Weights of a small GPT-style language model, trained from scratch on English Wikipedia: no biases in attention or MLP, 497M tokens.
Each number is 50 + 12 x the weight over its row's rms, rounded and kept within 0 to 99. Layers, rows and columns count from 0. The size before them is the row's rms in percent of the matrix's.

# up: layer 8 MLP up, 1024x256, rms 0.072, rows 650-702, columns 192-255
# down: layer 8 MLP down (transposed), 1024x256, rms 0.0537, rows 650-701, columns 192-255
up650 015:38 70 54 62 51 73 56 50 54 51 30 37 41 36 57 51 46 58 62 61 49 52 38 48 50 47 51 27 47 80 65 45 42 35 46 38 52 63 54 20 70 54 60 47 61 39 44 42 63 37 33 31 65 39 43 47 63 48 46 53 53 51 39 49
down650 006:61 56 44 53 27 50 85 48 57 53 59 51 48 61 67 42 29 43 60 55 42 59 46 50 43 26 49 52 57 46 56 32 60 44 27 52 63 57 56 35 45 50 41 38 46 63 46 62 32 40 46 35 23 34 58 42 48 72 56 57 51 37 38 64
up651 123:45 62 40 60 67 40 56 67 37 64 43 35 65 51 59 64 69 47 42 24 47 51 44 38 57 41 51 48 37 64 49 55 74 61 71 52 39 37 56 40 43 70 52 77 40 63 45 34 49 34 48 47 48 54 52 27 62 28 48 42 56 46 56 51
down651 115:39 63 53 46 38 38 38 58 37 55 46 48 54 50 44 48 34 29 31 41 70 47 56 43 46 86 42 64 59 56 62 41 40 52 24 47 27 33 56 29 49 56 34 41 52 50 48 50 42 47 49 50 52 22 56 51 30 27 38 40 45 49 58 42
up652 142:62 36 60 47 59 64 86 48 53 25 46 47 66 65 44 50 43 44 32 37 50 48 66 37 70 64 55 36 32 58 55 43 44 36 57 30 39 37 26 81 61 43 49 68 63 49 50 53 40 49 52 60 55 32 59 54 67 47 72 51 53 51 56 95
down652 164:40 62 39 36 60 56 50 51 59 50 44 49 45 47 38 50 39 53 47 48 54 67 41 50 48 44 69 49 72 54 50 22 45 38 30 46 42 70 46 54 62 58 34 52 40 55 55 53 50 32 21 49 65 46 45 65 61 43 66 42 43 32 46 43
up653 145:50 75 57 27 45 54 43 44 50 32 40 45 36 65 69 59 64 40 38 38 45 51 49 47 55 66 61 30 45 81 60 47 35 48 54 75 37 42 47 41 48 37 24 47 49 40 47 59 30 56 45 60 53 39 35 64 56 38 57 46 44 37 40 70
down653 152:55 40 53 42 48 50 70 46 46 43 45 57 63 50 12 38 42 51 65 62 56 47 46 54 66 38 32 65 57 62 38 31 48 69 58 42 73 75 20 50 72 62 57 39 40 43 53 38 40 40 31 63 68 60 62 45 57 49 69 57 47 39 65 66
up654 119:54 33 59 33 48 54 65 40 55 52 62 60 55 45 38 44 52 80 41 46 44 61 48 39 47 51 61 70 56 62 42 46 51 60 65 47 42 47 44 61 49 40 41 68 50 70 53 58 60 63 72 58 58 61 42 57 74 56 53 57 38 56 43 33
down654 117:25 52 57 78 58 57 28 55 53 33 44 55 44 47 59 48 47 55 56 39 36 52 35 61 57 46 28 57 56 29 62 44 44 42 30 55 42 49 72 61 50 72 75 31 50 56 46 39 54 41 49 54 67 75 41 42 26 40 52 55 42 49 48 42
up655 014:42 42 54 59 26 48 46 55 50 48 37 33 47 46 44 55 43 47 67 53 64 42 53 54 49 54 51 53 61 65 50 31 54 36 61 50 48 65 37 40 71 70 57 40 65 30 10 45 54 44 38 42 71 52 41 37 73 40 40 36 48 36 41 36
down655 006:59 48 46 54 53 52 64 49 35 32 46 70 62 66 57 50 46 58 67 48 48 55 64 33 43 22 30 69 28 46 55 44 52 64 39 48 33 74 49 48 74 51 45 49 63 56 51 55 55 39 45 54 55 33 44 58 47 47 52 39 52 53 55 52
up656 104:56 52 57 38 57 54 30 47 58 61 33 51 59 42 52 27 62 49 39 45 33 51 48 54 49 38 39 35 90 57 47 71 63 63 67 52 41 40 81 33 40 40 53 65 50 66 59 81 36 47 32 56 61 34 35 56 55 60 57 54 71 39 41 68
down656 092:48 54 83 55 51 45 45 44 29 25 49 46 46 71 55 49 61 26 92 32 58 42 43 33 51 52 22 54 52 57 46 42 61 48 45 71 51 48 50 67 63 60 72 59 20 43 57 45 44 46 67 47 70 42 31 66 70 49 58 47 33 54 34 35
up657 124:63 67 49 61 50 78 64 39 46 42 55 55 46 55 52 55 64 52 35 62 62 62 43 40 78 55 56 42 33 61 59 54 21 46 48 47 38 57 20 54 73 48 29 59 37 53 57 52 42 40 62 57 59 42 53 46 48 53 57 59 39 79 35 57
down657 135:46 73 74 29 51 41 24 47 49 62 42 43 48 31 50 42 45 59 35 48 37 86 45 69 56 47 29 52 65 64 59 47 62 50 63 64 48 51 50 49 32 65 49 56 44 55 49 37 49 53 48 44 55 63 47 55 32 43 48 46 58 48 32 46
up658 012:63 53 48 60 70 56 53 48 70 58 35 58 48 35 42 46 31 51 42 60 27 33 47 39 54 38 64 43 49 43 51 32 53 49 52 55 54 38 48 30 44 45 48 57 45 63 02 30 55 56 73 50 45 36 63 49 42 74 53 74 58 35 36 49
down658 005:58 52 58 76 46 53 54 77 19 65 47 57 45 52 45 49 63 39 29 62 34 47 60 56 49 54 52 53 77 58 76 61 57 65 45 62 64 40 25 39 46 56 46 45 56 54 55 67 43 52 42 30 24 67 53 43 61 37 55 53 65 37 42 35
up659 137:35 34 50 31 64 43 57 58 57 40 53 45 65 55 57 53 57 59 66 44 38 61 45 61 48 53 58 40 43 36 63 52 23 44 35 44 43 69 47 43 70 44 45 48 58 35 61 44 30 46 45 57 70 28 58 67 54 36 45 49 54 24 64 70
down659 149:43 74 39 59 61 36 65 63 47 19 50 47 59 23 54 58 38 51 52 53 54 63 46 66 59 46 33 36 46 67 61 46 52 67 25 34 77 43 64 52 36 48 47 55 44 59 51 61 56 47 04 53 79 58 47 47 48 49 36 48 60 37 55 47
up660 122:43 58 50 46 79 50 44 61 53 51 56 31 57 46 66 87 46 36 48 48 24 63 45 47 34 41 57 63 57 49 62 39 47 54 46 50 44 61 68 42 48 55 21 66 51 50 54 52 66 45 61 58 36 50 64 59 60 62 46 60 58 38 64 39
down660 118:44 55 45 47 46 24 48 49 57 51 59 70 69 58 55 24 49 40 40 44 77 45 21 42 56 51 44 39 64 52 52 60 68 49 45 39 66 36 48 47 50 39 59 52 53 44 51 48 48 47 58 38 55 48 37 59 56 37 53 65 53 79 38 65
up661 135:29 63 39 51 59 39 72 51 67 37 45 62 58 58 45 44 54 23 50 52 64 58 45 21 35 81 81 50 50 60 37 62 43 53 65 49 33 49 55 52 37 37 57 84 63 46 49 63 48 48 36 55 59 38 58 53 62 37 53 66 50 17 58 71
down661 144:77 50 37 34 61 35 28 50 47 56 63 34 59 57 49 32 58 97 41 66 52 36 68 73 74 58 55 30 51 38 45 52 53 70 25 53 44 58 35 34 47 39 59 38 59 57 47 49 54 53 47 39 35 66 37 47 57 61 56 27 48 60 27 74
up662 107:40 54 56 38 53 47 49 34 56 57 53 53 56 64 46 56 48 42 60 58 40 51 53 53 42 42 46 56 72 73 63 44 40 52 46 52 49 54 54 53 52 33 55 68 44 57 56 61 35 45 37 46 76 50 28 57 57 57 51 39 59 50 30 60
down662 097:23 46 60 65 56 67 48 45 33 34 57 27 38 54 38 33 58 45 67 39 40 38 62 56 39 52 24 56 45 51 27 56 53 68 41 35 40 59 55 70 63 48 49 47 58 36 56 59 43 44 72 49 60 45 57 55 31 51 63 42 36 50 21 31
up663 012:45 37 58 48 38 40 51 58 72 57 58 50 40 47 75 50 35 34 41 47 50 57 52 67 54 44 85 73 47 68 70 33 57 38 61 52 49 54 37 44 46 70 41 47 43 28 01 45 64 47 54 51 78 62 44 23 64 43 53 46 37 63 53 56
down663 005:36 20 31 29 59 51 41 50 56 55 54 52 49 55 48 47 78 47 51 54 64 63 49 42 42 32 47 57 62 64 38 60 38 59 60 45 35 51 69 50 58 57 34 40 61 52 47 35 55 63 49 53 61 37 40 43 44 44 40 62 67 41 51 53
up664 120:66 60 51 40 54 45 22 80 38 38 60 30 47 60 51 69 40 74 35 22 48 46 23 48 71 31 38 54 54 57 42 54 65 55 34 36 47 52 63 43 55 63 30 73 65 51 48 51 65 65 53 38 37 36 50 27 46 75 66 37 48 48 47 28
down664 124:56 55 36 71 55 56 43 66 34 50 59 62 32 62 57 57 47 73 70 48 53 42 56 47 39 42 45 50 29 51 29 59 45 91 47 46 36 53 55 62 72 69 48 59 64 39 49 33 49 44 67 50 51 39 59 58 45 31 59 28 53 55 56 40
up665 014:57 45 62 33 51 43 65 45 61 48 48 60 60 41 58 47 47 43 52 64 49 42 43 20 52 33 69 35 66 49 66 36 48 52 44 52 70 47 44 44 58 50 52 46 39 53 00 52 68 51 66 43 52 43 54 46 62 60 53 53 40 45 71 54
down665 005:52 72 43 51 54 69 45 57 38 40 53 70 50 46 32 48 44 40 38 52 59 78 47 55 58 65 42 47 49 75 51 73 64 62 69 56 39 43 29 41 58 77 48 41 60 55 50 57 35 60 47 34 27 54 43 54 53 47 61 45 44 43 49 47
up666 121:48 49 63 50 57 77 45 30 50 55 38 46 39 63 66 48 43 52 57 45 58 52 72 49 47 42 38 31 75 45 70 65 49 62 52 49 46 54 68 51 44 49 54 67 34 47 54 61 69 45 51 51 71 44 39 38 60 67 44 70 54 23 32 29
down666 124:60 64 48 26 52 30 50 56 28 34 50 41 69 49 36 45 44 66 50 42 56 61 39 47 37 35 39 41 65 46 56 44 88 50 37 37 59 62 55 29 50 47 70 68 57 68 57 52 41 38 44 41 68 44 40 50 60 72 38 61 65 66 38 32
up667 118:54 51 76 24 53 71 64 37 51 38 39 34 59 42 66 66 63 32 53 54 43 47 78 48 26 54 70 22 43 69 57 29 64 48 37 62 34 60 43 54 46 37 40 54 57 44 67 39 48 42 34 73 56 42 47 51 56 41 67 74 52 50 54 60
down667 112:49 61 42 47 44 39 31 25 50 61 67 60 50 75 52 27 45 45 55 39 39 16 74 48 67 46 31 57 73 62 53 54 53 65 63 45 32 33 38 57 57 61 74 49 40 33 51 48 31 48 62 52 84 36 57 47 53 67 63 07 46 72 48 65
up668 010:54 46 41 15 09 45 49 35 53 55 37 69 47 47 50 50 42 46 33 66 50 51 33 36 52 40 58 33 63 46 45 62 54 48 39 49 67 24 49 37 52 55 69 48 37 32 66 43 52 31 50 42 42 48 50 59 74 61 34 57 38 44 74 41
down668 005:54 56 63 42 40 71 65 49 45 50 54 50 45 54 38 61 43 31 52 21 60 63 59 50 39 64 63 69 54 46 60 44 56 51 49 43 59 28 35 43 52 61 44 56 50 52 43 33 52 47 54 60 18 47 64 54 44 38 66 47 17 55 50 52
up669 118:57 42 48 48 72 41 45 49 39 65 54 20 50 53 35 47 60 41 44 50 54 40 34 50 46 45 39 40 62 50 53 69 62 45 44 40 47 61 28 48 59 44 47 67 48 61 50 76 35 50 42 38 63 31 37 61 51 61 45 56 69 44 32 84
down669 112:73 51 59 58 49 35 46 31 48 42 50 58 45 44 48 53 26 52 50 43 42 62 52 65 58 55 49 51 56 46 39 43 42 46 31 61 51 49 34 40 69 48 26 68 46 39 47 30 33 60 48 53 58 75 40 58 45 26 69 40 44 67 45 44
up670 123:62 45 43 48 35 42 57 44 39 20 61 54 55 34 43 65 59 56 29 44 43 66 37 52 56 37 38 46 70 70 31 59 54 84 72 45 45 62 81 56 41 47 37 62 47 34 54 42 71 74 51 40 44 29 43 31 55 50 63 51 48 42 43 38
down670 123:20 44 43 53 41 59 39 53 43 44 50 54 33 41 41 56 62 61 59 58 45 32 66 62 44 75 24 43 44 60 37 37 45 56 20 57 35 55 65 78 58 75 55 38 39 35 49 32 26 17 42 64 36 25 49 56 58 38 51 50 55 54 34 55
up671 135:58 48 59 51 51 46 65 50 73 32 47 46 50 44 54 62 59 64 61 31 58 48 60 41 75 55 43 58 39 57 63 56 47 41 51 37 41 46 51 49 47 41 62 59 37 46 53 47 32 52 44 46 56 36 76 67 69 52 51 37 34 36 46 49
down671 148:62 57 65 49 51 53 34 64 57 69 54 45 53 41 37 63 54 42 48 47 77 66 30 61 57 21 39 53 60 64 81 50 50 57 59 50 61 44 68 29 71 37 37 32 71 49 49 41 49 47 40 54 45 68 40 42 46 40 49 44 62 32 60 36
up672 012:46 42 71 14 37 31 46 58 51 53 63 58 43 73 50 50 51 49 56 52 59 50 38 46 49 60 41 48 42 69 46 57 48 37 44 27 59 52 69 72 35 54 55 36 53 40 81 39 55 52 42 81 50 49 63 65 52 63 40 42 48 61 47 57
down672 005:39 54 58 55 46 56 49 35 42 48 59 42 74 47 52 37 33 63 53 60 50 63 55 62 43 46 54 59 42 56 66 49 43 51 40 51 37 42 63 53 54 49 57 70 48 53 44 52 45 67 48 44 57 78 41 28 58 60 60 56 21 42 53 42
up673 014:44 50 67 41 97 36 48 52 40 45 60 56 61 58 59 51 59 47 45 57 41 38 52 28 65 54 57 39 45 45 54 54 39 57 55 38 53 59 62 60 46 46 41 37 69 36 29 40 56 49 65 47 54 59 72 68 42 54 71 22 50 52 56 43
down673 005:34 57 64 56 76 49 32 36 51 46 50 46 55 40 64 45 34 36 62 48 69 54 42 43 36 67 47 43 27 63 42 44 32 41 46 51 47 62 59 48 66 57 60 40 42 40 44 40 30 55 54 49 53 48 38 13 47 64 52 38 39 51 54 58
up674 122:58 41 60 66 50 47 71 61 62 59 56 66 69 61 37 63 49 38 65 34 55 48 46 27 51 78 45 56 47 65 51 47 56 61 42 35 42 49 40 54 66 52 69 54 30 49 50 60 34 44 39 45 73 54 44 37 44 35 46 37 43 37 39 45
down674 119:52 30 61 87 35 60 60 42 57 50 45 32 64 60 34 56 31 46 28 36 36 50 28 18 60 50 47 58 53 74 49 50 50 26 42 49 46 54 43 55 37 37 48 40 52 44 54 53 61 50 67 42 74 59 58 42 57 46 32 57 47 56 54 39
up675 015:57 33 43 44 38 52 47 36 39 46 58 45 52 54 44 47 64 41 31 30 33 50 38 40 46 52 44 66 50 30 48 51 61 57 43 38 65 61 70 67 61 44 37 47 48 72 95 40 62 36 42 50 41 55 55 68 39 53 40 33 54 64 83 59
down675 005:49 56 70 32 67 46 40 60 43 45 63 47 70 50 67 58 48 39 42 37 83 42 72 27 29 51 50 59 47 46 32 48 21 33 54 44 35 25 66 54 38 65 31 53 43 33 42 39 31 69 46 61 39 29 55 52 45 36 62 50 61 39 58 74
up676 134:42 48 46 38 47 49 54 50 74 50 45 40 32 55 70 70 54 48 48 46 42 51 48 29 59 50 31 38 65 65 49 36 38 63 69 60 39 70 39 50 36 40 36 55 40 46 51 44 50 38 48 49 55 36 50 40 61 50 78 55 68 58 47 45
down676 134:32 34 66 65 37 53 40 39 64 28 50 63 43 45 63 50 74 53 64 64 44 74 42 40 48 30 57 34 44 63 34 47 60 56 36 50 45 34 71 65 61 73 37 45 46 40 41 50 40 67 66 41 38 58 71 33 32 55 35 36 41 47 51 51
up677 120:59 54 54 50 57 62 68 63 62 61 45 25 50 63 55 61 30 48 54 56 57 68 54 17 41 53 60 79 57 49 54 25 69 64 57 51 42 46 50 70 41 51 54 45 60 49 43 42 82 51 56 51 36 66 56 34 44 37 54 53 58 49 53 41
down677 129:73 67 30 59 41 55 50 51 29 48 67 54 26 56 45 41 45 51 56 50 46 55 37 42 61 48 21 62 50 59 58 65 58 43 22 68 48 31 42 40 47 66 51 51 59 39 54 63 48 45 34 48 49 36 41 55 23 56 48 35 58 48 45 41
up678 011:52 46 32 67 80 49 55 67 54 46 47 40 38 57 61 49 53 49 47 51 55 50 65 57 62 48 77 72 61 55 63 54 56 64 56 56 55 41 39 63 40 40 60 55 67 33 26 54 55 43 46 55 71 46 37 42 67 51 63 63 51 75 70 42
down678 005:41 45 31 45 47 61 59 53 42 59 41 31 37 51 67 57 47 59 65 47 83 38 65 37 40 36 56 56 51 45 50 45 48 34 64 64 61 44 36 43 58 62 42 49 49 43 57 59 49 50 51 58 69 20 60 46 60 69 39 60 71 62 66 42
up679 111:54 51 40 56 73 51 47 56 47 36 56 46 56 56 32 34 74 42 40 39 52 55 51 45 57 42 45 38 43 51 51 49 74 37 50 47 41 61 33 71 40 57 43 58 48 41 40 39 40 54 51 58 54 32 51 41 51 47 26 41 45 41 57 63
down679 110:62 34 66 60 42 50 46 46 29 63 59 40 63 63 49 45 36 11 73 37 54 25 51 50 46 70 41 55 46 39 78 61 49 39 42 70 44 46 56 46 29 51 64 57 59 58 48 43 32 52 71 54 27 42 34 45 29 52 40 56 54 48 34 55
up680 114:43 53 63 54 56 45 64 46 35 42 62 46 74 64 56 46 66 29 50 32 32 52 68 46 64 62 59 42 50 45 51 47 43 51 59 53 53 43 57 44 87 55 42 79 33 56 57 54 31 46 60 69 26 57 66 47 66 46 77 63 54 61 47 49
down680 106:61 58 61 38 34 56 51 58 83 53 53 53 32 55 56 55 45 47 45 46 58 64 60 45 44 36 63 63 80 40 74 32 42 53 50 60 62 23 50 50 37 39 60 40 65 30 36 53 53 51 41 46 83 37 50 47 49 41 36 54 39 36 75 73
up681 132:56 36 61 65 33 35 54 62 54 81 34 40 21 28 56 47 41 48 48 36 57 69 42 51 57 54 57 56 46 60 34 43 42 66 63 41 45 63 61 70 44 39 62 43 65 58 46 42 52 57 32 71 54 51 49 39 76 46 66 38 50 37 61 66
down681 141:42 46 58 54 58 59 53 40 34 33 48 49 60 43 42 59 40 47 65 41 55 50 76 65 38 46 49 45 57 49 50 56 66 52 45 34 65 59 35 49 58 42 39 38 43 49 49 63 47 45 53 45 52 67 76 38 42 35 43 72 74 45 37 39
up682 011:47 59 45 53 68 38 52 61 43 58 62 55 47 49 53 57 58 31 17 27 58 32 63 32 65 45 29 62 42 34 45 44 39 55 47 30 46 56 53 55 35 45 30 39 69 46 51 34 54 42 73 42 51 48 61 53 33 51 52 55 51 37 57 54
down682 005:31 40 55 41 81 39 30 55 66 72 50 45 41 26 60 54 45 41 55 70 31 58 46 52 50 61 71 44 44 60 29 37 46 49 40 31 47 39 58 54 49 50 55 12 65 43 45 48 30 64 47 59 60 65 42 47 51 42 46 42 39 31 72 59
up683 118:47 52 49 34 52 50 37 45 48 45 53 50 53 39 25 61 30 58 52 44 41 60 71 36 47 61 34 55 46 64 48 52 48 45 39 41 48 28 62 44 48 57 61 30 34 64 51 75 61 45 51 25 42 80 27 29 46 56 82 53 66 76 58 66
down683 119:44 62 50 42 37 52 71 50 46 58 42 54 35 52 68 52 63 56 35 46 41 35 18 55 60 40 52 40 48 39 67 57 42 64 69 42 38 71 36 55 57 49 66 59 86 46 63 43 58 49 29 51 46 07 69 39 66 38 29 54 55 30 48 33
up684 124:40 42 55 52 76 63 58 51 50 39 56 62 63 63 51 43 44 54 49 63 53 55 30 42 64 62 51 54 59 79 32 43 49 45 57 62 39 52 31 61 62 32 36 57 40 73 74 62 70 75 46 76 70 56 34 44 57 57 55 39 34 45 59 52
down684 093:50 56 45 35 52 61 41 43 42 35 47 36 57 41 66 60 48 21 52 37 49 40 44 33 56 59 52 55 54 60 47 60 51 62 48 45 87 53 54 74 42 52 54 46 64 59 69 52 51 47 36 46 58 67 40 33 41 35 43 66 37 56 63 52
up685 113:48 61 54 34 56 44 36 51 43 34 44 33 71 54 45 65 54 55 52 21 42 45 58 58 66 43 52 58 58 65 44 66 72 63 32 56 48 45 56 35 69 45 35 47 44 42 54 41 71 45 37 61 64 51 49 56 47 37 52 44 53 52 46 40
down685 106:43 45 73 52 43 37 44 64 41 46 48 39 51 56 70 46 45 49 55 42 69 49 54 33 53 48 65 55 18 62 23 40 66 57 23 62 32 60 36 52 38 47 44 50 45 79 34 49 52 69 43 53 49 55 58 75 41 39 34 36 28 61 53 30
up686 014:62 65 29 71 64 65 33 36 43 53 65 39 49 39 46 58 43 56 48 44 38 70 55 41 51 52 36 45 50 58 53 45 66 36 44 27 55 14 55 65 52 38 44 44 58 66 87 29 51 60 49 48 52 41 53 67 30 49 30 56 53 37 60 55
down686 006:48 40 62 55 46 45 60 45 40 67 48 53 66 42 67 42 45 29 55 63 68 50 42 59 55 47 63 33 40 49 48 31 41 26 32 60 61 69 62 55 39 36 44 46 38 51 48 55 52 57 46 45 35 62 65 46 48 37 41 45 61 30 49 54
up687 012:49 48 21 52 32 46 42 64 57 55 48 40 44 46 48 34 61 37 06 35 53 60 48 55 40 43 74 70 49 41 53 69 44 63 43 49 56 41 34 68 28 39 51 61 37 36 71 60 51 42 49 53 32 47 48 33 57 38 57 83 58 62 63 60
down687 005:22 45 40 23 43 42 46 53 73 59 64 62 37 34 43 59 59 53 61 22 68 49 58 38 44 56 67 41 60 43 36 40 43 37 65 55 60 30 43 33 50 52 47 43 48 48 45 47 63 70 50 48 64 37 59 65 46 42 42 65 57 46 48 51
up688 135:54 40 50 48 51 48 64 44 50 46 55 38 33 51 55 79 38 52 59 45 42 53 53 37 47 37 58 41 37 44 58 26 48 46 62 45 40 46 71 66 34 57 72 60 41 52 48 41 69 40 61 43 35 54 24 40 47 73 40 63 65 56 52 40
down688 131:50 62 36 50 40 55 63 51 76 48 65 47 50 55 36 31 47 67 48 66 50 66 57 54 63 39 46 64 34 74 53 43 30 44 54 50 33 52 35 50 59 42 59 57 32 59 54 54 44 55 31 39 63 43 66 61 56 42 48 46 53 49 54 63
up689 106:44 48 46 59 58 63 63 54 66 51 34 40 55 59 61 63 51 36 62 50 68 28 47 40 45 33 41 38 58 56 63 55 47 24 42 40 49 47 43 48 55 47 66 74 55 45 57 75 41 36 51 45 54 32 59 49 75 49 62 38 64 42 33 66
down689 119:55 62 45 49 52 53 50 55 40 41 44 35 59 65 46 38 66 72 52 51 60 54 51 59 40 43 54 54 27 43 23 65 50 51 26 33 51 60 74 46 51 51 45 63 63 40 58 45 40 50 37 48 57 29 66 56 41 48 60 56 56 53 62 52
up690 117:43 44 52 42 58 37 51 56 44 65 53 47 43 52 34 54 53 46 49 48 33 58 37 45 26 47 42 48 48 57 70 44 31 51 66 60 46 67 28 57 62 53 61 50 49 43 49 56 46 28 57 53 60 68 41 52 50 60 79 85 68 67 32 73
down690 116:37 27 43 59 41 42 49 49 66 29 50 35 53 34 66 58 45 42 43 62 48 55 62 39 69 56 58 67 33 52 41 64 33 44 55 43 33 59 45 66 62 45 51 54 63 37 40 65 41 60 43 44 46 60 51 35 36 48 60 44 31 53 64 21
up691 129:33 26 39 32 34 42 54 52 40 34 59 61 47 63 57 42 52 48 50 42 48 41 40 54 59 57 38 44 63 42 46 52 59 50 43 44 45 58 49 23 76 48 27 48 44 55 48 45 60 55 53 54 28 42 43 38 32 54 52 33 35 42 47 61
down691 116:33 30 35 53 49 33 28 51 61 53 62 65 42 45 50 37 28 51 55 48 52 53 52 18 62 42 65 58 36 40 70 60 54 42 64 59 58 46 25 55 51 52 48 54 49 47 34 54 53 41 33 56 67 43 56 38 40 39 65 43 41 42 54 56
up692 123:45 42 72 56 46 58 62 24 69 35 27 46 63 55 54 39 47 56 49 60 47 59 49 59 61 65 28 51 69 45 57 53 37 45 67 35 48 47 36 64 78 44 27 60 41 40 59 59 46 48 52 42 67 43 49 56 48 63 50 37 36 58 36 56
down692 117:57 57 45 54 33 36 45 11 43 50 46 60 43 57 51 59 33 42 35 33 44 54 55 42 60 38 22 59 66 85 46 52 21 62 39 58 47 42 71 41 28 42 46 52 46 51 48 47 59 60 53 46 57 43 46 36 36 47 66 40 53 66 62 35
up693 114:38 55 55 49 51 56 54 50 58 66 51 66 65 48 45 40 52 37 43 50 51 43 77 43 46 60 59 42 55 40 47 50 56 41 41 49 43 45 45 50 61 34 31 53 59 58 58 58 30 63 39 54 68 71 44 27 48 42 54 45 53 52 56 79
down693 122:50 57 42 46 64 41 51 46 40 50 71 59 31 57 44 69 50 38 47 31 59 63 61 61 47 52 59 50 29 59 57 50 53 50 57 27 43 54 33 45 44 42 46 56 72 45 61 53 63 52 58 35 33 49 48 41 39 63 42 52 47 48 74 30
up694 108:44 42 50 37 35 55 55 38 34 59 57 53 47 52 57 62 53 68 45 57 44 52 61 45 74 63 51 41 59 45 31 67 50 75 29 49 46 36 74 34 54 48 35 45 49 71 57 50 39 50 65 48 61 51 68 29 45 11 50 66 41 38 25 26
down694 086:54 31 52 64 71 60 51 65 47 35 59 53 64 71 48 43 63 48 60 43 45 58 35 37 58 42 36 47 65 40 48 43 64 57 67 39 53 70 25 53 54 40 58 70 38 71 47 53 72 39 46 50 34 46 57 42 62 55 45 41 39 38 54 53
up695 133:31 45 60 29 55 60 46 70 38 68 60 35 44 61 57 47 55 51 57 56 52 77 41 52 44 50 62 42 25 54 79 44 51 56 78 69 42 45 33 55 50 60 41 35 57 38 52 43 51 39 45 71 48 65 48 66 51 45 65 55 58 42 65 54
down695 138:43 46 75 51 49 43 75 51 57 45 54 46 39 69 51 42 64 76 63 44 58 58 54 81 61 51 46 51 34 44 55 35 71 59 53 55 36 65 68 54 36 54 43 32 46 45 38 50 39 58 50 58 45 42 56 66 51 47 59 40 36 61 38 48
up696 012:47 48 42 47 31 57 45 55 66 45 41 27 39 57 36 59 55 55 66 42 57 57 55 67 47 60 60 56 66 63 51 50 50 47 55 54 43 32 51 42 60 74 65 46 59 54 32 56 39 52 32 37 58 46 41 37 61 45 55 42 43 55 36 40
down696 005:69 38 21 36 51 48 66 55 57 44 59 62 65 67 46 28 54 53 55 54 61 47 40 48 32 36 42 52 47 37 39 14 82 59 36 45 34 60 52 50 41 36 46 40 42 45 50 40 67 37 39 66 72 46 39 74 38 57 52 55 65 37 43 50
up697 015:61 53 43 35 46 46 55 65 63 55 40 59 53 57 52 60 61 40 43 42 68 32 39 52 42 47 63 56 52 43 50 50 62 49 42 53 62 35 49 49 41 41 63 46 44 56 00 39 65 59 63 53 48 37 67 45 69 60 45 73 43 60 51 57
down697 006:33 60 32 38 43 66 48 60 49 52 69 77 52 38 32 43 43 63 33 36 53 60 59 53 51 62 41 45 74 53 55 52 50 54 76 52 29 38 32 45 46 60 49 48 49 50 39 49 39 63 44 48 50 73 43 59 47 43 67 61 39 36 56 46
up698 118:40 49 60 38 47 71 60 60 30 57 65 34 66 50 41 51 57 54 52 39 41 57 52 42 50 50 57 51 49 66 87 35 69 55 42 56 42 38 52 52 41 40 60 46 64 57 58 40 57 30 75 43 50 65 42 49 54 63 44 50 45 65 55 53
down698 101:58 47 41 62 66 59 55 41 66 31 42 44 20 40 46 41 45 57 57 37 53 50 48 42 42 59 71 44 52 46 66 57 31 47 36 58 51 50 14 36 53 53 49 77 61 50 57 46 49 50 60 72 45 45 65 53 51 53 49 33 31 52 61 56
up699 014:50 47 66 27 47 39 31 45 40 56 62 55 50 57 41 49 68 48 66 61 41 62 48 32 38 65 43 46 57 46 58 62 38 32 55 57 66 60 33 39 50 44 57 55 59 49 52 51 52 36 26 61 46 54 67 57 49 50 44 42 40 51 61 40
down699 006:54 53 70 50 58 49 46 40 82 47 48 64 56 56 42 49 47 54 43 52 81 56 58 40 51 40 52 50 17 53 52 53 59 47 39 39 50 54 63 46 65 38 32 63 55 64 34 66 52 45 48 50 69 28 52 48 41 43 52 44 43 76 60 51
up700 114:44 42 65 38 56 66 42 37 78 58 64 47 56 53 64 20 42 45 50 32 54 70 45 37 41 30 58 49 51 51 72 51 67 32 67 58 40 38 47 53 68 45 56 52 54 56 56 55 69 48 60 33 66 57 25 61 44 76 55 49 58 69 42 49
down700 109:34 32 39 59 50 52 36 54 67 75 57 45 58 40 54 37 37 43 43 67 41 44 60 55 33 39 39 71 51 38 44 58 45 54 82 52 45 36 38 46 42 76 42 53 67 48 47 50 54 66 78 48 54 59 52 59 72 48 40 54 50 52 49 48
up701 124:53 38 49 29 59 48 49 43 52 39 40 48 45 54 45 43 52 42 43 43 60 34 48 44 44 49 29 45 80 42 52 77 67 09 40 67 43 56 67 63 50 51 53 47 53 59 50 72 56 38 59 44 44 47 41 76 52 65 36 58 45 35 40 46
down701 129:26 60 30 84 43 40 59 51 55 38 48 51 45 43 32 33 43 58 54 54 53 50 49 50 38 48 43 51 60 62 48 43 36 76 49 35 47 36 53 62 77 54 72 40 48 46 48 41 36 64 62 57 49 60 55 49 54 38 55 43 42 65 25 56
up702 122:40 47 47 43 52 40 49 63 57 39 46 40 59 54 45 50 60 47 51 61 36 51 26 49 49 62 32 34 47 46 54 58 34 41 49 63 49 50 41 33 61 55 23 42 69 57 55 57 40 46 42 62 44 46 46 65 52 50 27 58 64 27 65 63